Part of a small language model's weights.
Size: 8 layers, 14 heads of 64, MLP 7168 GELU, vocabulary 8192, 143M parameters.
Architecture: LayerNorm before each block, learned positions, no biases in attention or MLP, untied embeddings.
Training: a variant of Muon for these matrices, 907M tokens, 13837 steps.
Each number is 200 + 40 x the weight over the matrix's rms, rounded and kept within 0 to 999. Layers, rows and columns count from 0.

# up: layer 4 MLP up, 7168x896, rms 0.0212, rows 734-761, columns 616-671
# down: layer 4 MLP down (transposed), 7168x896, rms 0.00845, rows 734-761, columns 616-671
up734,209,186,109,179,168,219,241,169,195,165,205,184,255,242,196,154,265,253,229,172,226,181,177,207,217,199,222,219,211,193,236,181,209,218,227,205,188,209,169,187,174,163,168,208,197,212,159,132,206,255,275,243,141,179,158,173
down734,199,184,256,123,222,181,257,159,163,244,255,199,147,210,187,273,156,140,169,246,222,145,191,185,196,219,209,191,194,210,190,181,144,184,204,207,185,155,157,164,189,235,130,154,135,210,254,206,152,224,151,173,205,235,240,192
up735,194,121,180,144,152,264,174,178,149,192,220,180,198,203,153,167,211,173,224,159,194,195,253,240,168,122,188,200,217,262,186,256,169,232,230,221,223,185,151,212,231,184,289,181,91,196,107,212,204,258,263,186,299,169,207,141
down735,184,267,219,123,227,121,281,157,156,193,262,180,206,164,234,169,171,281,188,254,199,131,221,114,193,190,277,175,107,147,205,208,125,179,241,286,228,237,199,179,175,237,185,232,229,242,216,190,207,214,188,154,169,207,159,283
up736,204,148,185,168,191,221,192,205,140,199,161,188,207,176,184,192,192,209,238,164,217,231,198,160,190,277,216,230,203,202,176,250,184,211,208,219,263,207,219,170,196,202,216,188,229,164,252,177,216,230,210,181,238,234,180,255
down736,216,176,238,203,220,231,192,228,201,163,213,199,173,211,261,257,261,173,207,248,212,269,259,215,176,196,189,250,218,195,265,122,156,150,230,148,174,226,201,207,215,144,237,180,149,177,204,253,246,217,227,271,172,198,183,191
up737,220,195,151,265,163,232,156,144,188,285,162,268,236,264,187,178,129,241,205,164,198,205,169,150,147,228,115,232,182,202,241,233,129,217,243,198,267,175,207,151,246,201,143,165,211,109,251,172,203,210,163,203,167,213,185,198
down737,242,174,234,208,173,189,226,232,149,203,113,202,137,194,243,179,224,200,231,225,220,199,247,152,221,232,183,192,257,195,174,157,266,203,192,188,231,192,164,183,122,179,160,248,175,242,205,173,193,225,210,201,196,153,101,255
up738,221,171,192,243,134,263,147,183,195,238,198,107,156,186,223,193,174,180,234,287,159,210,224,197,202,212,136,207,129,198,141,211,239,198,248,190,267,203,156,304,136,237,174,180,275,160,229,235,139,200,184,194,186,161,177,277
down738,133,211,208,202,192,266,147,206,257,221,138,141,218,203,150,197,193,277,211,139,253,130,145,218,191,191,184,211,271,230,231,193,181,189,182,174,150,278,237,217,196,241,197,251,145,242,279,219,197,171,222,301,265,236,297,108
up739,253,305,227,164,204,164,195,226,203,150,158,149,153,228,223,292,175,136,270,220,183,171,257,189,207,229,258,242,221,212,246,180,189,225,84,291,209,204,208,249,112,268,184,250,179,232,144,246,208,205,211,175,238,192,262,210
down739,223,218,259,273,218,224,254,120,131,175,188,233,260,155,309,205,216,228,198,165,201,219,272,170,164,192,251,201,243,189,144,263,193,162,166,114,131,222,203,206,137,275,191,130,201,192,200,168,226,157,288,209,183,203,283,204
up740,158,179,251,199,209,226,217,182,138,206,208,160,195,174,223,149,173,203,152,240,187,138,208,194,226,207,235,235,179,188,82,201,212,200,215,164,137,240,245,198,200,201,187,168,238,221,204,197,145,178,250,195,216,225,304,138
down740,211,195,170,202,151,251,188,203,135,222,245,177,177,200,224,184,259,178,154,229,184,196,234,203,209,248,134,256,243,210,229,111,185,229,148,209,188,278,261,180,305,195,194,201,136,263,204,221,216,246,231,187,220,148,231,254
up741,185,197,200,203,192,184,172,210,210,228,226,177,224,179,223,198,213,222,154,239,185,139,254,243,175,182,204,225,253,147,168,222,198,244,212,209,284,189,186,242,163,198,204,226,219,223,204,200,206,199,264,167,165,221,164,255
down741,249,193,206,161,158,201,159,203,141,208,144,170,193,207,177,165,186,184,257,185,158,99,164,231,202,184,168,232,218,218,211,146,224,154,224,211,151,195,243,182,207,145,201,230,131,224,195,171,242,192,154,189,214,183,218,158
up742,274,204,209,222,238,124,245,135,182,159,199,149,101,226,194,188,262,233,187,226,171,145,228,223,116,119,193,142,178,272,208,219,191,231,191,177,157,166,206,168,247,244,209,192,246,214,193,191,209,209,236,239,162,264,244,222
down742,172,182,215,195,260,261,188,214,224,174,250,293,195,201,232,156,198,166,249,218,175,213,189,180,197,201,214,274,235,131,216,171,230,189,165,141,250,141,215,198,210,146,184,239,200,227,174,189,216,179,211,181,188,191,224,252
up743,136,183,172,227,196,158,168,106,190,316,164,193,158,255,234,186,284,158,289,137,136,194,186,103,164,239,211,221,198,178,189,187,251,212,154,216,95,177,222,183,192,182,280,281,173,198,235,200,232,185,243,143,220,85,211,227
down743,201,167,230,212,223,179,124,242,198,221,214,178,220,159,223,167,282,342,169,196,140,175,188,219,211,198,230,249,65,191,224,300,219,220,136,202,239,231,203,221,172,185,250,213,203,158,144,210,204,69,287,197,158,234,255,180
up744,236,225,116,133,217,214,202,196,168,241,140,238,161,186,213,201,157,218,120,194,152,289,152,182,182,201,183,225,206,170,206,228,238,193,187,175,202,209,214,177,227,221,194,260,149,146,154,165,177,188,215,168,224,238,260,158
down744,225,211,201,193,209,166,246,156,176,192,274,174,209,155,163,138,260,197,184,241,164,172,185,241,257,234,298,219,178,186,168,235,269,182,124,91,201,232,241,194,224,256,263,154,252,165,159,201,154,190,167,255,182,235,147,208
up745,196,188,185,165,286,202,214,252,204,268,200,203,181,224,173,129,209,156,189,115,222,196,110,238,175,130,200,224,208,196,181,241,181,171,217,203,280,281,174,239,153,184,219,177,162,274,208,216,229,283,314,220,240,234,235,242
down745,179,303,181,170,196,150,176,151,178,166,169,200,198,202,155,191,174,230,212,242,191,213,203,128,178,239,196,239,178,135,188,185,247,219,168,203,177,234,195,195,154,178,190,241,224,159,278,193,245,157,275,187,263,199,203,334
up746,234,249,212,238,214,211,176,172,160,230,204,235,185,204,219,171,200,179,196,248,170,213,205,195,198,139,179,199,213,217,229,169,204,188,207,197,264,171,207,160,256,196,209,246,141,122,220,215,213,276,183,157,193,129,258,216
down746,219,178,169,153,225,122,208,188,219,153,193,186,206,204,210,196,192,216,211,197,227,228,151,211,218,155,193,193,220,251,199,201,221,219,198,216,186,201,228,181,156,202,195,194,200,287,266,213,230,235,200,233,208,192,164,180
up747,280,166,168,255,160,224,189,194,207,158,168,218,214,143,234,244,217,201,141,240,172,205,206,213,172,139,196,218,203,221,261,211,158,259,161,152,203,119,124,150,202,186,162,200,277,190,231,194,242,227,226,189,146,244,229,170
down747,194,186,207,155,223,236,247,218,182,153,283,161,268,255,203,175,160,209,217,142,182,215,196,176,184,202,234,150,183,212,201,207,192,108,197,210,129,227,185,234,158,270,244,241,184,186,195,194,186,195,108,244,230,136,163,181
up748,181,104,123,266,276,183,203,264,165,281,227,200,150,247,243,160,275,192,178,178,203,197,218,224,187,161,137,231,125,216,235,66,192,152,198,126,230,303,188,232,158,180,130,183,91,115,118,210,190,230,213,264,213,239,173,176
down748,190,240,184,199,211,218,218,157,258,141,191,186,232,166,213,212,180,241,238,210,143,253,233,145,287,215,199,249,220,255,155,228,251,211,221,197,241,135,174,146,191,177,210,208,175,155,280,213,251,209,173,210,170,184,204,245
up749,178,207,179,250,203,168,182,230,205,216,185,208,246,172,207,178,183,202,190,268,209,216,138,207,181,199,228,179,219,265,218,223,265,128,185,251,210,139,237,215,213,146,156,201,156,153,167,170,176,222,210,178,174,177,172,169
down749,229,221,191,147,215,208,238,216,226,151,167,180,246,222,195,224,237,170,197,195,211,170,152,179,201,235,130,247,163,168,220,165,175,257,182,204,159,182,174,224,198,237,190,137,224,201,248,188,275,128,218,190,226,161,230,280
up750,179,238,247,181,234,151,179,236,186,193,292,221,231,133,217,209,144,155,163,172,149,213,176,299,122,206,258,254,209,273,183,238,181,299,181,205,197,190,196,179,177,170,256,127,230,191,148,150,203,221,190,198,144,182,183,179
down750,237,244,194,216,169,176,282,214,165,207,242,220,147,177,228,231,178,190,163,143,222,227,210,115,198,143,153,201,166,188,201,176,117,234,162,227,176,279,233,169,162,146,224,138,262,140,135,238,242,212,176,179,179,132,173,240
up751,221,218,277,213,224,171,171,188,165,233,156,230,181,200,192,179,232,229,232,253,235,195,179,171,188,156,263,243,214,135,134,151,213,237,162,209,184,161,211,200,196,278,199,199,183,225,231,122,216,240,272,166,246,158,215,180
down751,196,156,256,189,190,160,195,203,248,171,124,185,180,181,184,247,216,204,210,222,217,188,226,197,203,185,200,283,254,136,193,128,194,226,241,200,204,275,196,251,198,134,220,259,145,189,224,205,179,195,128,203,173,226,159,248
up752,183,224,215,248,221,222,303,221,122,191,204,247,186,194,151,196,186,155,203,179,208,215,155,207,232,164,215,168,196,180,194,227,156,115,152,197,248,228,197,152,151,238,218,234,198,206,188,152,175,182,255,224,236,196,234,210
down752,211,162,156,144,252,186,125,229,264,261,152,159,252,158,207,197,199,271,202,211,182,226,223,210,164,218,215,154,236,215,165,218,242,221,198,220,146,181,181,244,191,223,209,198,182,216,234,253,230,250,241,195,181,213,188,202
up753,207,248,152,132,241,222,223,180,220,230,271,113,209,259,217,170,208,210,209,129,162,178,187,124,168,140,234,194,286,179,172,261,177,190,218,224,267,196,184,184,152,232,196,140,172,273,230,221,176,156,218,224,246,207,143,251
down753,214,235,210,261,99,229,259,258,265,214,203,219,175,231,196,184,149,219,220,257,216,173,219,223,212,244,157,186,183,200,221,276,181,230,212,224,203,190,267,186,219,160,180,185,221,103,263,244,224,241,171,121,119,189,208,177
up754,139,200,202,92,169,263,231,231,227,187,206,146,180,245,249,151,134,224,168,264,189,242,152,247,205,199,215,220,206,152,254,279,282,186,206,323,126,186,184,277,160,203,230,283,165,182,94,207,214,139,208,167,157,165,176,203
down754,256,220,162,216,235,164,254,170,166,177,190,247,156,209,188,258,258,208,147,171,178,186,277,202,185,169,143,200,222,264,163,182,143,280,152,147,282,177,217,139,212,219,252,195,225,221,220,214,181,229,178,184,225,178,160,174
up755,139,146,251,170,203,108,176,186,195,244,160,220,193,198,181,268,164,208,251,227,175,216,222,233,166,248,159,206,243,202,203,168,140,261,229,203,168,236,204,214,211,162,192,229,175,256,146,197,245,174,142,219,108,141,167,217
down755,185,223,208,203,154,207,205,206,225,102,219,184,181,140,207,250,164,165,230,187,190,183,197,205,184,177,262,238,139,132,178,235,216,216,163,167,211,262,195,166,218,253,202,140,215,217,227,208,266,269,245,252,244,213,270,163
up756,115,168,151,216,165,166,203,125,198,138,215,157,255,196,188,267,146,163,251,148,164,194,209,184,226,275,261,251,172,205,184,181,200,159,186,207,208,208,186,184,230,202,248,171,317,241,206,241,219,220,186,150,204,208,212,298
down756,198,209,241,173,232,179,193,194,213,267,163,244,146,209,170,153,218,222,141,243,232,197,219,234,172,139,93,232,238,204,190,199,197,217,211,153,168,220,225,244,150,242,183,203,81,135,216,202,217,192,289,168,201,222,212,140
up757,205,170,226,227,293,265,182,186,256,209,202,205,187,259,181,231,172,242,263,210,221,168,195,197,152,179,179,262,287,215,225,274,175,178,158,235,250,165,222,225,124,232,265,188,192,190,208,224,227,201,260,166,133,216,220,152
down757,239,191,231,182,143,178,172,226,180,179,114,172,192,155,188,135,211,209,162,274,125,210,226,261,288,228,183,188,212,218,195,168,180,199,234,184,214,166,230,217,199,211,180,192,157,169,154,179,215,251,230,232,239,203,255,177
up758,114,183,228,174,178,168,215,192,201,206,193,210,236,173,197,186,215,136,202,235,162,171,177,248,188,175,223,224,211,262,184,250,211,158,209,182,205,194,155,181,115,269,212,189,163,199,264,200,234,271,198,143,158,189,174,191
down758,250,154,207,155,154,271,197,304,266,239,271,177,221,241,206,151,124,197,205,216,276,309,215,230,236,176,235,181,191,183,167,194,274,140,167,191,194,224,156,168,165,204,195,188,181,241,147,227,216,197,199,147,204,147,197,173
up759,262,233,193,196,125,151,217,247,209,244,169,214,173,201,229,202,256,112,239,228,252,159,130,235,227,250,230,90,215,256,184,237,210,176,175,155,279,188,310,172,226,205,219,163,184,97,297,196,187,230,220,182,229,257,254,192
down759,198,139,111,199,208,192,230,142,210,158,217,141,38,187,202,308,148,230,270,215,301,211,242,145,127,155,208,237,231,357,190,248,151,188,190,156,155,236,227,92,119,207,182,117,189,216,100,179,224,226,221,194,255,246,136,117
up760,214,181,163,205,194,176,90,189,203,219,178,118,234,190,149,172,257,276,170,220,170,167,157,219,152,185,171,233,127,220,186,247,221,266,207,153,205,157,232,244,193,215,215,209,229,318,163,208,225,225,154,196,203,170,199,204
down760,192,232,232,255,149,222,285,274,134,212,214,263,192,203,252,242,125,204,251,197,179,152,226,123,248,189,217,221,196,157,231,198,148,171,221,249,164,283,185,196,248,222,198,170,127,158,236,252,202,201,174,116,184,228,200,178
up761,195,238,101,227,213,207,261,120,173,253,128,236,175,248,252,260,256,203,196,211,247,227,90,246,154,194,208,183,270,292,233,204,248,166,235,281,216,317,331,200,119,161,166,224,201,232,259,217,197,240,289,230,212,143,250,200
down761,167,152,174,235,273,157,162,246,188,162,219,189,179,176,206,113,154,140,192,168,131,144,196,135,268,195,198,116,177,302,163,154,229,153,160,141,148,127,149,203,331,188,256,265,141,220,216,196,201,192,104,218,138,254,118,199